Each number is 128 + 32 x the weight over its row's rms, rounded and kept within 0 to 255. Layers, rows and columns count from 0. Numbers have three digits each. The size before them is the row's rms in percent of the matrix's.

# layer 6 attention query, 512x512, rms 0.0449, rows 272-319,335-383, columns 320-383
110:168179100122123164140099126102180142060149104139078087137109139159078133101057100099138176135139134105045194119142175128063124055172126100122144057191118105178116158118180115135092134106086145
107:102190138146152107149117105082119119132134102090147096143091125133081073124091116097123163116065151070118197119122121126103144113124132115134192109127152166070114183121171130090091126069060149
116:140139137153175144123163136165156140161055103126210055136132131065123143145161140116158108142091107175150098151157148095144137138073132116207091117059106095196107145106155120144116171074076143
098:146089108101090091116173170146166072135125157173107147114166068135138129113129154110048073115165156142100087089101155119108067123121156098152130191126150134158105141065126146096163086152136077
125:079138111167090193178108082113087134155103119115066095123135079095162152174172168112086139140101121147155088144090080126165156148169091154106113090059163156134132103181149105100122095160157119
119:142109131137166143114136136163183168131085145111174101166084130155124084111145144144134152114139114162144165160111162121092162121130087119136054101155071145167186196161122111125173103091111107
112:107194125110106083089113078123083098134135152071141163130140114186151155157093157144102023127098121155142096135149117102161111152114125188168113127144143141081153129105203161131115116141155102
111:139100104153160081153149158163086083160134173107108173095106154144136120158149062132154160088159093109148096185120149138180106186106080142152083155105171115089128123130051196163175124159166156
137:175131137161098183144155119132093113149142091137099106093181101081104141105175163098132132121138171146183165101113131116113140112200125112141120062085143127174163124129148118109098052063098201
107:173145142062156160152137139138118118120108139075095067144121155113114127100102156164114115138056177122127187103189142133050107059153111137165148059137117124152125160113096121134159124149060204
111:130185112151182118078119136143115137080127149132102177074160129152135151094109046166132131138128142148136134166143137141147107109127115070112117120177110116116126118092159111147145158145113158
114:117079110108211098095145122153058181154088150093161173092162139092155143136191139134116168149148085134163083174160123127166125165060104145156114198096155149085163095113065150132140151149218098
107:170112166169120088107102136143159094150127162112139162101150134182106136113120101159158126129158091160173174118126135101127120127145108107114147102170078107124130150139111142096142075139087174
121:090073113088138101067138211187128159100142178123202144084174114116149130119146112126154191112173076130152089147177121150124151159098129149148144205120147135105160088140056149182167171109171126
123:120181178177139115093165112117103085136176117099123195141122105127102168087122131111135066183089134139177143112183094125143112094104122122154163084154187102088168099100175129115080088153071168
102:172180107116070095163140132138134129086144152179116178142110152179103126107092082137145099178193146128127116070151185120128086115156121142105140138174135133134103130101129159133127129142077191
093:110095099199100168104148053107138098119137130164105163114146166124147142147160121144084108145091145143173161100149093085148137105139132123124087071123119127114147139097187122084098090121134106
109:100172149124097129095106134109074155166084164082146186099132150108117153199149087106144147087176129132186099129160064109166075160106114097173102133144167098068156092150099146137161180135170136
112:166093128101219189080065112146144203146125080137075084142178168107129149149097176074118151110100108183180109155119158153140133145101088078148116179071161123129093186184107146107088165090139132
097:088105174149093140103129163103104108108128198060130157123107122120129124192136099169111158125150098070134108132151104154148135131095124228096108099068161112125170059160116096161168120175212108
107:092160133169172139150106058105105118202141139122115109093086197206118098207082147154150139111104132154147031113158170071191129187067023134125119153061157110086118116172147088128099143089192172
104:162124137090120074102148162105129105066108127120184191109098122095126144142089115141176158114116135097118080122168111123156145122161076145120151148176124080121179126116183098143159170216129168
100:084134148078105114128036138098161139137113149100115170127078169162095050170152167145118137103107107169159129142065107107146159152088128163114091153158061143136135165140131119102156152152095080
130:114174143115120140121137131110088099106075183084104185147120087128121109144186115144134097118125033175148047120096162112145093169142138103146133147110178121091155102124155116102133126178151072
112:105084109186137111161204136088098114127122110127141137113192097113137137133112156148166105169076098139120110171131109155132134134084137161130117144076220101125120126100096162130160133119144070
103:099141151122089187138203100087173149109143114100160139157127095107108146163150081160140185128083140163118068078124123079071143124174088101121106125114114136120161129138143115113178126109101171
113:172103146094139129116098116121177238151124119141122059143142156117119133089072135111107106151170145088154173122118097122130174110138077099149143104147091174144138220157151133104069123096093166
131:196139113206081203156112088101192099151146063149069098093129073132145110108158171128160093139130143143134181076095123145131132110130141135134083078104070124185133136133156117104099096127113093
122:080111140154165136089148128116176126174023105151154168101178147093141105137112139144104122151129130188157066153132097142146165129124070157148076121121156124108140110096111092120082106152116129
123:140157130149092180132145124157064044069167138101127148155167116145095087095173097169174137135105138169145175121155123120144094114184140124099107086162148107138178094085137138177156095117102206
108:132174130112089157180135067119149121169154130167109062129112097103111238115135133089136091142111151149101118038164093133117143097107128175136138110193121101130083098079089110130136116131137125
111:095087064139134082139145134151154170131099156151123132153133116144140123150098153168116178090162095145143092175134163110134131188161136129150117173167138165075120136160102140113141163141140137
130:084186153143150030145127124156112109113181187124159167166090127182099096076084058109155122115121125111147164123165061191127113124074075129089167147178098144048123059105096131198203150149174155
100:078160138156161207165132158066161085110064172121036165160071141109123117195104116196088115139062113203179110122127115112120135138108099143145078107063119132100115123107178140089095108129106128
112:140152155104075166136235098125120158107091095122151125118164103092124153100117092126163190151118134076148102095152127117099160116172106132138120116150123131152147141114118096113103071172068205
099:089169050214117160129130096124162112162098104139150120101191154160147133169161133149086181127170140139121152133116095131133117179106135126144152126144132185069149098184150108124061109117188096
125:070089125156133159082161108135149182139093140132095167061180119104166122156195112140147150107163146116184086143135096091157098165181060143149104132069130120136128071131082138168135139102140163
140:113099115124159092125122128133112161169158137097129139104110139174157131170133153136138143106142081097124128193147149148132126162072116149158098183114127171082091140177079159138145202155207031
135:152175148165062119114132091121116106177142092188082131139166171151094175089095180156148094165109136104158187122148099103139116088120148114102172090111174093137070143104158113133068105110075180
107:096119153071106094114139164100126085104068166120186144181155142179115077134116128142081077148144096225126112175086129110192109167103123163129088157133103123125135128141179111103156101189129121
121:142119102113121083138103095146128150134120106132142109133102130205137080120141161159142143080186103102109172150106161158093131160109150115165158162200076127077117143196131115131164157112182043
101:135083153119112121155129058135082082138137105143118106182119178125172193122110119193134073070096103167099096105122066134164178124131108114100133155120116123127125162118129161106138150182126140
117:132148145132107137136140159117148099092124140182117081143180101119132074126087121145093085163113160141079136104090142102106105132122112175127096091088083123183102134093121138132145078083079171
124:141099144112124110091137166139123137105104144107141197115075153166131101125140108165185113082177088159200126168153136115148107153150050145105156130181124130082184090129112182131137123165145137
108:148158126147126074186107153130123122110162164093143187153109093133099152115133124079234099103105069097109122121144089111177143153157130055108110161136139157087091102139180189100151164157108066
100:130096114086108098131111169170125095142085127148166110138079100109174146104116135139050062160137114165154122179124145177164154157075167165121131152131109147143111146163167123092133124141149116
121:144137159078191051160122161139091149154177116098125094139121185152133137114070134116149160091128157078106091187136146147127154148072074119138175142116158123108106137150102133186175130153184116
110:108233146179175169147143134127078145138160113134144113155145134164137165116144086124223172131153149136131111142138073132134125159090091084119168101114157149086132089110115116187116134129120160
113:069093127133181167079109154168113112094144090120098144161129136189110082116129165178173144081138106056118138235132100103085175150110134092105180148171199098157119137150122189105147198092174148
114:121173124129076138136109114117181141123110137129130055108165139130074147108065163110144154161102145181122160083121168136079107078174140116169162092141085168094165115136174128087081046093055170
118:101200131151167131154129117123129103155126127069176097160027113120131086106125104128142106064104153134071140176109069131105116120081095181137169110151137171108132157132098119108127190121098044
105:131139198096133138102140125141159125146081138103193123111142120092148103156181120087099139133109115190161141161114139105128101131109137094127151117091146108211104130128158079074130165089115120
104:180067121101070115119171185140094139103180100099160113125202108104099168097102138100121099124131126153134151085118117152116077140106131065143127191119120131131075142078149125108099144118146157
121:153134076132137124190154075206125141080136120095085144073073079073109130172115182112087172156106145111078078173056073126177145145108141195140095123137124144156086130144123111129130134114139098
122:146102134090199171081146106144161152105118132119147174168060165116096057114163118156126157094113141121136122185137190104082158116193104112099103128116101118188181149107129123158199156097133133
107:108162121136142084095101106102141054107099115105118135144066138177125159156100116179087105138116138079081104099130153153108137084173126159135098144140108106058115150060181126176131129151158101
100:179115142134162092107167116156109051105157136175120156111111141141104137145142079107119137096124194087112085193090061145103104151093156145120101143145133083136081129110076140140190110129150085
099:185076128128154176120154161181094183113143080153122140097130088115147142106180155095155198129145147113173129143139121128115112173149127096161047106079149118193124167147111097124115108120143165
113:165095141040149150126140151150144159043127088130135089162134168120154136073134121084157134132093169101121147159120148075077044112143183042115083067131082112194130170165139156090160139092092174
110:120143151177140121107081134085113100088108162111161182095124090099095137069118102195083134126151155149098158161146133198122122122116135128174147123170129138090123123120138074115105099142094182
127:132067160104207122073139112128085161170115150117140154097145132121141108101188084160128166120143073110164080209137144166125171101106106122110117194092158110151167077117048169143159171143163113
105:114086156121143113074133149140099104134157147133091184129145143193183134105133137105113145123110082106152187117161124014174102154171132074077156129141106125130152104150130116107158087128191181
111:093113131105156165079149143103158150096066165134185153085174131084091114118157068120128191196132093110133115171188117168190120165115107158116093123090187153133149111134067136180164132124167127
121:101158177116154113074168129132091115157174087059112198122100123178168175058175079141172131111093076115163107171152097083119083088129100073097118108087189099150168133128103120135125123129132110
109:163148147106092128157137160156156119119171100147146128155104135144066147117108140126172107156162158145150135061135149149125087130147158147142192148185131098112068097122141149122061129121123161
109:143085134157144120108137109058087104173126120123181134113153156113126109152101100186103135085081125071167124134131132147170156180119080076089090114096156132146115139104117116128128155132103093
098:137157173116126164053119120110082156144111131123138121131136117165150188117120096134130163128126147128137130117167080103139069115078136122143060170099177104172132080185090137110143110113165091
117:150118121129187218109145085152140184108150125163076105155156145093162148094113149093106144165080120172118120113110199093126143086129161082168070162042106084193143140165113121106139082099086158
108:090093165140138150126093156107112084147105178102092112160105128150107083206137100170147192101155079110120168196118072126136163181069133203050143084136199154119135130154135134136219177171155116
124:083192098152146108150082113087143075170141151137160091113081129182131114166121136146103115065126098159087084064166141152134128147132037152150188153104125142000130074114150111123082156104166132
109:172132155085160142118095126108148113129121136117112171149096157147099156093094082147191150109134112156160128197150121122110133132141119129082160081141166088138158098117134155128205174204102142
114:134153130115070167153039104127128111112128164119093141135081143119064086197109196177061108163121141145128124060120152149153150118095164179129100143131115148181122151117185124131121088153128118
111:135151193077163149100163129135134139117090151066114168089091091163109053083155094161118134160136081131167092156108174110071056140121156139115081148108163053096174082150081112148186155149193091
117:119142120173151147144179093059115133140083135086148120112182142128162087121107098138151119151053106160102113170115106114175118125091072114109133112086168100121156154111095141137137135153151071
102:080180137132128178152223116121156156105140115084165130064115109117109128115136132076122139170071123152084130166175095039096070138179096125134049097085107135117149131117115120124154132092141122
110:168121125106106122140098105095127207162142098139065054167102166146154162158062187107095135110146142081135150013120114137132188093151115113169106134108089157128140186149136126097068087116091137
108:151118139186118126177122109162162125164136101156099125060111094160156116152179152123191089158129046172169156118125115144177171176131146178181097129108086144131174145121118133128146122144173106
108:173150102142132153137137120123118136147139092150166123071173128144125162104077129100166076122131145196157053139120124163102137187097055086156094174088141085123089162139148119121044109148152139
110:162099110170107141093162119176092101123110148131133177141125132149087046156151126188116173116138122117174148167132173111137074151165144109117090114159161112109143146095160167175137110143159175
109:169183086117088127142148124160146146179142157180122134091142141109118123139090111094175111135143081125160078068131152157153118111167100138149162067140159122123135128107187133140124111062075113
103:124164121094106120115146142134222123081071140147060156153157095119160150121163156138045149112120112159048154159158155053115092143175191089153087115116099094093109098125150143065164073144130191
110:101127079101126056163068182132091093126157148123107195165107139163115115051150060133160108107133098129170121142165104129132135125039108141079178107162152122097123100095114226149145154151164119
099:111197148129131182140091139076171068068126134106141127139078143128099105131128158088123101092100141167112116176148134126092114138109106139142066081073139110148099141145147151076131147048098095
118:124109187061104091111195141114074148136214060064122145090126097146156140090136132108211156112154107066135120143133081113069141120149086122138144099152143151114153166124079125153165083134144114
101:129138109160085118092121087093128122105094134165199084081174094128149180162114087138083111096142154151053120146120091149184122169124116135121085149125117164144125090171102116139121066126160112
109:070095103130178077120144102141102175108100079103127201097132105159204158084214146107135138118143060090118108160170119125116101158152091103139105168122117129112138062168065131089144120108150120
125:126112140161156117135126098087144113085134158104130145151094114073095084175096083155122165105120168092084116185084161160127150103100131151117114172175105121135118122098103120168131204095112045
123:147124160110076137090150125153106153148185079158107089160174149119119152124107156148095120128129129105136145100138079100195124095093149113125164132150122136124106100134136148111060083139129175
126:120115143118132147121107103102079109094060157128131159217126154165129138151091153149070098158133158160136124082144147125169123155109151166106120171107126091125106117120153108137154117229115154
116:123154081101101114164097120103150096071104129115102120161155141174155133128110156127098097139146147144087190057111169127072137172135181104143147124213073113054145114140148120151155097178094120
108:151142101127060142123122087125136054066151092112148122118140185120170152121091163154079086120075174146117109099104060106207141135130137123125080155121067131156081138080185128118087082159106162
092:125121095158045075187153201169119094102165095127101093151131129143113119172111121088153103142132069125062133045123167091132079147102084116122194136154108169085109185063157190131109097110166144
109:135101188150181138107141159162101092085159124144121175138084127154087070136131134157173143073117116110204141156143089118130159172126120171130152168151140104108126074124111142167122139116134114
112:131163122072108093186114124179103115143152140117096138194082099119074151133126160087152126152091110132148151059097097161129151115103138101103168128175137114141068119100180158073111149180082072
108:147074135135066129157072117136120097078158119148136132146112119085110146144089159150064074125141210161123115100121123163174179114081167121123119130131086135155100171108188129172088133140127168
116:164162171104200100107117141138130144088146161164079107163089188140110090103087079148153177131158166073133090136060128127111166063117136114126139131136155120169138171127116119172163137145090135
119:146213133154210125127144124150138102097175143171164157100115149140058098110128100118129149121140143170098089167098058143161151115125130094125134118142162107137167125114142108153131123110135179
# layer 6 attention key, 256x512, rms 0.0422, rows 143-191, columns 320-383
107:096122159099109044137116153073123143129067160126148128136151143100152106103140124153059151099179113108147093088100132126094118158139102163143151121129097147101111146131151184138126106135162166
112:124173170128148170161108126114166171158132103155156064155136111172146135151121118154105127147114173143098136115122121167092152100134093197194155088151084125106154097148105134106132053166085149
116:161101175130131185195130078075132140151183134145104083116068110154145189123122181108159126090117140089101159095159129100107152119146137143169150062076064158148084202154154131128170128096114088
114:043104133125158158131156157196139103166126106125101090101175164111104117083120123134150143170152138186156128140089182102138123119154176098157077172109118104148125130125173084104106165076103113
097:132106106134089094090123117177156104092080151139106183114161180094112114158145071186100118118117158130118070178116102141162103160096193110135110123163153109124107115140101154173136153186170145
130:110147120133137102133069112129152103094105080117078139157135173088097122112144091142110179131134154149161167146127121142127145142115114152104134143161129108101158124127111122107136155114133137
120:113112136108182163169174147148100168150105106111124086125153143139153156103145141143099136083078162155149148120109136061142145192209093107109095053034085109150139166142196083166129047080116233
109:161191083141153040156108127120130058013142131177130131133130119169079143134125096142136060178060129156123119117135178143163146121117126143141116123125046170126095130159156112150126134137165068
110:160129119128113121112088107082140076065130121125105111130112138092071116140116089119157127193150121120175189177119113108144139110176109093109091095120107126058138144179144119172131133089148101
123:082092125072158130079127124180132112169107112107084117159165156100129132134163057136143138125147150101141085173115112151102097103095138093094170129136179070152142103163108147117144090114053137
115:115121131145198151188154132143147119160092111132095119099160170080146152133105072091131152116146158135106110170105107096121144097155166122190155120174095087136159160114086136103142086107095221
112:136184136141136141127115116092117133097147145137119095080140086188105116092095153146112121145142126127104148067129159169115123117058080107164111146147169087093185059113122107171169125136143192
122:137084167102128111096171160093155172172089114111076099104130114125118133085136153106151158117090025093207137146123112100111148139179120109081059112077132076146154177132175131101137177087135120
105:097119139111121121107135145139067115108154141150187146126088118087163112155098101156186126150161155069177117119153115108122156146135140126078157158145105116121120127134119135147085118133082126
124:140086126133131138104186130192116171145045137096150170095150164065140083099170138053124158164093091106177081174112085116182143120171130094092054107081140112117156086112155111113134184119142163
126:151164108132142077119125069158082120107173103131080173160119133117115163168079113118204107133099148123182067113150095104140116062103166125146165131133133103152140118168136134101129141139076115
104:165141122093146116133066098151124111186131138159132132105170165120149123086161118139132138134162135107082071152126136164142132077108093118180138055223114088094127137119114099129135120177126175
096:133097134114134071170222104081094125101134105169134135102111115146139172117104160166127086177153153096125139070112174094071103083106117146107115171097129161158116121090106161127064123120079100
104:124114128071120085153162139112128110126162113119136200145159074126116130162123153100179122119157170093181136127138115140162096131104096101068120192160124132149091082141082206081089106108116121
116:119144143163148219123186166150184160185094075132075092118119096136135118144179133144137171086102148160135143133138121128139179164174108090168110109152205102114213097102139141113128164079131098
103:151049159130091097153169195110115122083151155089177119092124141104171130126115149135138128134126093103131175129115133136089105125144107124049128203056116180184069141126099151148098133076150078
117:151165146119126127115096124064161080114181140172141112137112109223144102130121163148120128180105124094149153149131183097115129120116112129110072078118099127121088139095169081108128142114160108
108:151152131171138073141142131120145172113103162115225128096154150111115142142127145096149072104111126122179104117106122135136108133186049183115159112076102129117075129114165116115160128141104127
103:109180134140148137128134131127126141108164137092138175152077104165121127123133167079131146086103129146119175094180127132120104098062069162076101181114175169154111105109135117131116130109130159
119:136128124050111075143121166142137082082149147159120157114142139138135170127114197164140066149150113146185120099089181102138100126077134102099145171112134126109097088164140147051117146113137141
113:139097118137099098124184128089110154064153149156096127134118143126100123128120198136185052164093106152200138146095138080113095094137176121121123152052109132135122133120117144121124148100090050
102:054146106110115137168116150138084157110141125098149175132120127120100087138129074097104155098082165176100123132093147113162159140081141069092132121118132089101165049100130135085147150087084189
113:129107133223185139166146133130139191218134072120123116088154085125165131146097122123160113084137178093118148134175067124105155081159105146167137128138181177141120166111094126103147057117131092
121:147139132125165138090141108163147102140144085135078111140162147131169097104118119161165104118166161158155106122154129094094066103135184103108165100117173126192140130107083112082117155157097105
121:115084105105160106114135104141127131137081075122161142075133156104088154134075166102162140188117127144193093173149105157119102040084142142149153170104126111128144100120163111095079134164132159
118:149069120089161099112146130174073060090179147164125100149167177142142117106096102132174083118173136112182071111127119087083038072096121134083125175098114083144135075151127171147123083092088159
113:127131094130135088121177148108067052081183119113130188171111168124162110120137150107152146137185091144134147120176125119090094095109119120092155187180078151113202185123091115091123096122093112
109:148122104138106113062094104070075116133094092121176164104099049077077065171180130107126099097158124150117146130092127128174158163169104103128135109099112127086132079132150150062117118139125116
118:192141120170080143121133104139116096135124176133080149122115124138096097073169114112108149072141087091102174033121142118148131151125151104156170082167144138097148146099177120156163150132146156
101:129182126101164148184052163141190144075102138091067119120129137122136109181134107130074155134115166144075144083094155129148189112150085121157136072177116131118143135134140101094096143131119184
119:129115137091155100106107135137094178128213123090153139101130139139121152157072100095121157124129159145098125109102127121082132093089113096065145122146106097147113144159095111129138083100095167
099:142162165135118147136059116104151118120102067146093105116132102076086118159132133129122171139142147139130189132125080171152137104093128174106071088154062069137148095163097137094086137185133118
116:088110096126126122101070161109154184133113100081120128107182093140127142155123121168092169103185106118187110107114084167086088157127087116106090139156151051130216099168147083092102091079145184
142:150146145115090178141127124024190186099083132179087082086147111106096066135165157149109161132087067136108187113137177109153170141190084130096065059132074148104149184165150114115139153091202118
130:151092120123128074126112104163114098137165110150119191206173125125120138132140078122131124097166207137105072172169119142113129079041133143133136151191101093159111104145044165130139088190111122
116:146128080181096098142127115184106121088115147131178191134182130124113130140084124162160096134095148142146126097145114099149101133108115162088130213108164186106086119135132105205129147164148143
120:158142138155100148123134132064123112131138136136150146131157026148105118145152180178073071075117131185088200103132173132059116166127170151121135154130116153141114119087137099168128125174174165
105:092146105158147089119094077127072003128133102119053191142109148127041092110124102123118125117108128142114130124091178152120158126091146113152110122213118054088111106095165128107102170195126139
106:104091113123121121136139136185138118036181151155114114126158182126202146141121105157116130136198152119147059149109116110128103117109101146153149130130130128127149117128127106199162115143107091
117:173144119129089114066140118085113116143158151163162163130090102115090113116147131116174070147174131114196125109161129084144134122175094150086151117106078126148120156081153133088119117127124151
109:153191168107128122114126104106137114126112110112126159172108086094060075111156155140187089118152143114121133061125157129113145141202101136147160133148137189126090212121154194103145111160117061
103:088178121152161161078060129214110094146081160145071123088131172130105062093135110107067150097078104166070124153131130137161200118125136142144121127145172116113151145096130098180145174190188141
116:161125145127089185154158153053151183142145117104160091150106093132139146140106151101126116128125101129142201127114116124155154125183098142122130117109135174129106180165115133150146111101173110
111:137115176122148162154120120086099150104153109104188126200127077110106137075096108150210048150209165173204171135100112137113122100120114110146129164115094134136125132123127147121127110177115145
# layer 6 attention value, 256x512, rms 0.0425, rows 128-150, columns 320-383
100:113130146136112145117091124118079129143118123143167100069183082176090058125136143153134133189093191177106122135126138155145178164169140122114107148107113163119088115121161142108060131102125129
100:142138157131071197068110164105075181168137103187174122094189137176150109118166154066150135101129092119149052127125174107174091167152131117102124139079096081176109139122125136154078043182077117
091:102153141091150087166175118177101085134168161147092127142072153136157184123171152116102141125109149118096184121147109079155107126070103181148157113106104173165106112156153132135153097098132138
093:166056138064107053077040119137117129166118159109185092132079175118134163106088147120095113134133103161135130132135153162131117121042100130143180165028105168149129115118114141167095160119195164
097:098152162087196152144145143148169132074133165111078133180127116057162130125145096172149119151121111135132143116125138115167148137123155064080109108141192064113133113086078149172176176165210146
104:164149086153140067093096129137114116155128176152109120161168135171142085147127150127100157101145127111125094137166167105098090057114148136164123100112166181090093122156079056094113118135236153
090:161134100134155083065150156121068107095125124107103136173108119158147113097139120154142092140153090168118174110075186104098154146101118074104152168182157154148165120154127108138114131123094097
097:119143133126127098139132112118065161059135102153082149123152124133153103134099068127092089218177132121146139167106129168129120135116134050099096130151126135135112111089107114085204187190115145
104:196053056171092134092151139134082184156112156179099162106093159150089151131152126178110148132125138109144123160088133165109107140113081180204105094110112107113063137083105107123114049042115137
094:151151107143111171093119128130140160137087106141166135127074091160082113102117159047120120133060154147135066129152140172130098130095128174201118125126159134132183109163105091078081132031079128
095:115067162141103172152145138130190156174133109166145107073138152133080055134097198145118184133090141097132123116106107136149119164122077153147150092114118083102082137126100147077130059125105163
089:128139089098115136123117111121077132130179155147110176152107108157171177168055117079149159108208157175138106106131131110166167167138135163130105166161100110126166114100088055101145102187139065
094:118106147096141084168128162113096123139144162099173081130196120157151052112128092074153115163075130145104114169140099125155217136193169139110068167136100175118160119192106104082112118149177148
094:123152114175140177128232161109112168153132092157139174131120049121185060105108162153180126119120073134118142137105144123103123136090128108122172135112144092123101120136144105075100177147063130
087:107049148106121162150117149135116104197113132152192096098149152089139121097125138086098094221167082104139071100165123087115183160132109161137165143133102198112170135096096105068103146114117123
091:175145176142052130161141111108147134107122107157059170149186078195124050130156147173154172092077123095154146118166185067187068091093160136108123060126071089124116179152141112040122093140098132
089:077093113186105220078076087138133189148085089123139062107148137101169153152177111106159106149147104139115063164125127135088190211170142065088159149084136120141073092153140119143119121114092096
095:153141140161123197126082137108118165127106097136193108093149118169104092142127122077131127165115064141109073148122189141096109112116156152130130073110161100111113128154093129145109115141128131
088:117150220092117144143105162114142149162138150099150179155090154122124155157149121127160150092122078060131120108098146145051128163117093138107111117114144108120112150136104146086192179133107092
099:089153159109130156105119136134121081126118170165129154095035095110188080131124149127132147140118145120142207108152111109174064108115132126168204142078146174149152103118150137135080155113206073
085:105132130085091105162154154146185108126121115157114088132187143122140133166110114131145176060117107075102170118124107098084096112137136145117102139145117150095141149138078109120198137112155138
102:110151162105125125163123057126125074067138100130095134166070145139095200173200101136119137067177128151115113090144109072139167159150142155115131054135142112096086132151187167114125105147163085
091:162175129168125137126148123126101157105134096140153039133164152073129178122101113119084138077084063159145139132179138015116138134126110052102124163080125061133101143114182115180171115151092089
# layer 6 attention output (transposed), 512x512, rms 0.0422, rows 256-278,320-341, columns 320-383
100:124111125077066163129123083138166146118111113155139130132071106109110072176122122096094149078051157111067154151122139134153117109139172133147138128121094052112097099175106158103080158100091137
105:130119163150112145147135125146173185108105053163184157154090122166126138090144091122136123069091121166163128172124147117117101194161114081160156096094087112097164084177118125091063166141141142
095:178131133080139152116120183118102098173125118134136151122130146105152137122125149085223131137112141114093112105080085119158125158127126160119138127157161176082111088125095130146147138158143084
103:146156115126126132142081063141147165166137093099094126134125184148148165110120183154071180136126139115159191199133098129072149097164175167130168103151117091196144127197132132169128133148126117
103:127127145127138088122094114146113101094100110149063130072123111122143097138107118184149122167115176081128103053136094158139170104111114146109114138176154123189129161086174131122114093138097141
107:154141113125112155124117176134144166103082184141102133086128175149110144137129149165128141152147101172160151139120125118177101108173082177214148088051168179119133070158182167142112101152183088
099:121086188175141146053134104100149171167104060149134172147083054108129087123118126116139162144147129114144106139061159135147112152168138140052111131138108116187174097139105134081108188135099102
100:135101151127174121106161121062174126127111166085080101096143115078110119178109114091143113178107115079134175129128147188182151090096105136104124125151161138174109212075131129160097111098179136
109:180172074129134146139183106079125152172107161143173135145132163114130165105108128110089184122103125152103095118123154126143114153178122094177164125115170193124120194194137066100164087134132130
111:135192143167131118165135068163098129130124142115157135126068108119101095099155165141088123120114135170128126164133133136047092127113133078136161124095092088124106159135124102141143130139111127
102:136145078070138176155120171117114135178106128149118095121170155173072176134161134106141141134139154179112151155153154113148110119162172150185111165133183137077140132107110141165124114117106100
089:105103119155118240135126085115131127118127128137149113123102169128100167063143081181121119078205144201130072114098175117120058095122111077170093102097143064114150137150119150147113108162110119
097:135057121073039179132161143109161138089163148121139122131126180114109139104119079109139141136091114107145141097118036096091112118133152123136110098113095087136088133179100140083164118110089131
099:164143178119173140126192179092129129179113109150103157102106064179127107115227127128168128152129085090177187172111174076136116161178113106124141153152073197150155089140129116123147153102150117
095:119126107122130125137110070154172125164151138098145159097138150069115127046176117090172109118176119153119111158150092122088088127089107124082118072058158123110077179099049112171160156120099159
099:168156157154132075153147146113125137060132111145161125100141075159156114168128134121145138105136062089123191135104153176156127135155113141172192103105047142083155149163136101123095094131219132
096:119096164096074160097131144112156101132171154132130180178150106084070103120077110095171077117078132123083113157134130102162151168099141133148165107164130082107108146132139117062130138129103120
103:088152150162192093113134099146166202185075106121138088148124062148138108123183129124113111141125116205127154182186174143111113125117131100146143163100108169124150095105085119112114166121174133
094:102107084092115177127108119128116121153166071083115113158127087180089190085123123103139114118082154185166100113199114131098068148146135167134125127202105163070152109092091157119163141153166143
098:165168150148205162100180162142083065170100154089161146058093090085160104150139161096148125140068108077158130183128119122146112160151105153118163106128161136162161111197170093107201180152134161
088:123088091122222145109138121132096063157125078157105095094152103129134119155150169125154068165164128112147130094168091122143148087144156166083113146072090174039117096110161161080140121138122144
105:123113183108105108110084085130118181096176110136151110167154123169109120152094167087160091112186114128119141130108136129153162122136100141116060079137120130188159135112121158154088097135178127
096:124049163171160100092141175194117121154086150140100108106127081120140176090155097150170038122154157055169100140144160167159146128118136130114077141091126125123143153069179121122125098106157171
111:174120087143109175108127116123144143093194111119129102091116122183109053197169106107106118115140147128130118138140110113153090155143142164190120082072109080194127107146139116087095160103086113
105:159113100169130145124091080107138151126132077157136111133102121166130078136135108118131107069141145108147156136111174132130080173157161118214140090083069124105196100110137120113084114177174107
098:238155112122141150144048146139075114112128112150152163138133175132214119133115154145150164118116115091074138120128130105168126175136145103159135154082107157099106106105160148140151091168121121
094:131139163104167079130113081166114155173127130082120125231122170138137115072116133190089133121125116124152142156150110024121136103173159175149122178117120100181043143159105123149146145113109077
099:158145125146106081139092110140119086126092065171084187066124121155128073168120122196115148127159182104138113099138132142131165110125128138096136161133117122156105119049169139158097120132098114
106:138108089180139132073126155146107173084095155147128141129110161150143144069146162136165124139146051161165159139107124096175106110129092110148142113071142173078150064153182151166074095140197089
094:141116111138160160097125169100136157149127094180148129156035068118124125181133103113166123142127097133146138153061156119153122151115142133094139161152153156201102145180133123092122172098082110
107:134090118168115136135129138073170159140091132071145086124153129112108118150121126138160147119105155128146164096142162171152111086082099100116124070124165161140101149096129143116105117059158157
102:152158098113141147142165134101127172179119146117171106139150115161111182070132111123139187146099098172179088133142151095146135108154090040115169125131148180108134165168121103077157109109128090
092:190110128139118075121119104107145094166076103106070130078167143091110101110180160137119109155137183147134139167098173152128070116186103111116157132097139133115096151168119176105134103119071084
100:183085125081123156129164108183075113159166126118118120102163129163093132103145166157122152100100149134111131110136126164123070146169135133165116146173147079091141106074091127191137033155128117
097:124107074135212162137127120071111075109115113158171124076098137153117159103102135124105113104139134145137070150075166113105124074102172091128117085096114075107130118134130157133130085150116134
093:209096085096111162120144122122122135073162130108159139102099174143191119159150114149163165141142179106135136147147068081108138173156162135138107068079135120149130108184137078091125138093127147
102:156146172117127153148178173163084102170127081089104189108104081135109068148188167159171119092154107088150180143143177138122040173163109135131143130168160169137157149126128125135137140113150095
092:150107117125161148125089086109128113166133172149144147103134125079113169091181098104193129123112158150124109174116093163104184125117169119091112118124161110058138192119040127142130158168098151
094:126160119160093109098110135107076202097151099103142093091138108136148138152126174133161111083190009121130176106147143170097091161174079157182119098106137180147143123121126095157113105055255101
092:100151155106086185076115106172164102153174127085112161177142127102079085101139139115143105148133093100096130143143104153118082148102125097155125135186104123095136201161123160103120115135077139
094:090111124158144058088112110112211142140099149145162080214106120099123104122145104091143100117168131189120101120129185165119119105121080167162101128173135160080145136101049076100125153142181133
093:135139069094078157136085081121110159156130053090094155156138169123106112098178153165134161119086172122144101129103148164112106162166114141124129099152098110108173133071155132109138159165153196
102:169161171084198135139106138165141099138101164049206157096102126143189088113094142137097178137147117054124125146137117050143044121166121085119182080102112131120124119188147102103173160113100162
097:118116126128185118125138143141097099136134106164147099061155169121157136157093126133157080121078143090070126125116077151154107102153099153026070136088163132136102156183177139099143093103123076
104:105168153119155123108123083128192183091157123179115118146119123153100127136077138110130122124195086097117141080120149150097132103100163114088045091159095140178145095058137128176077084153168188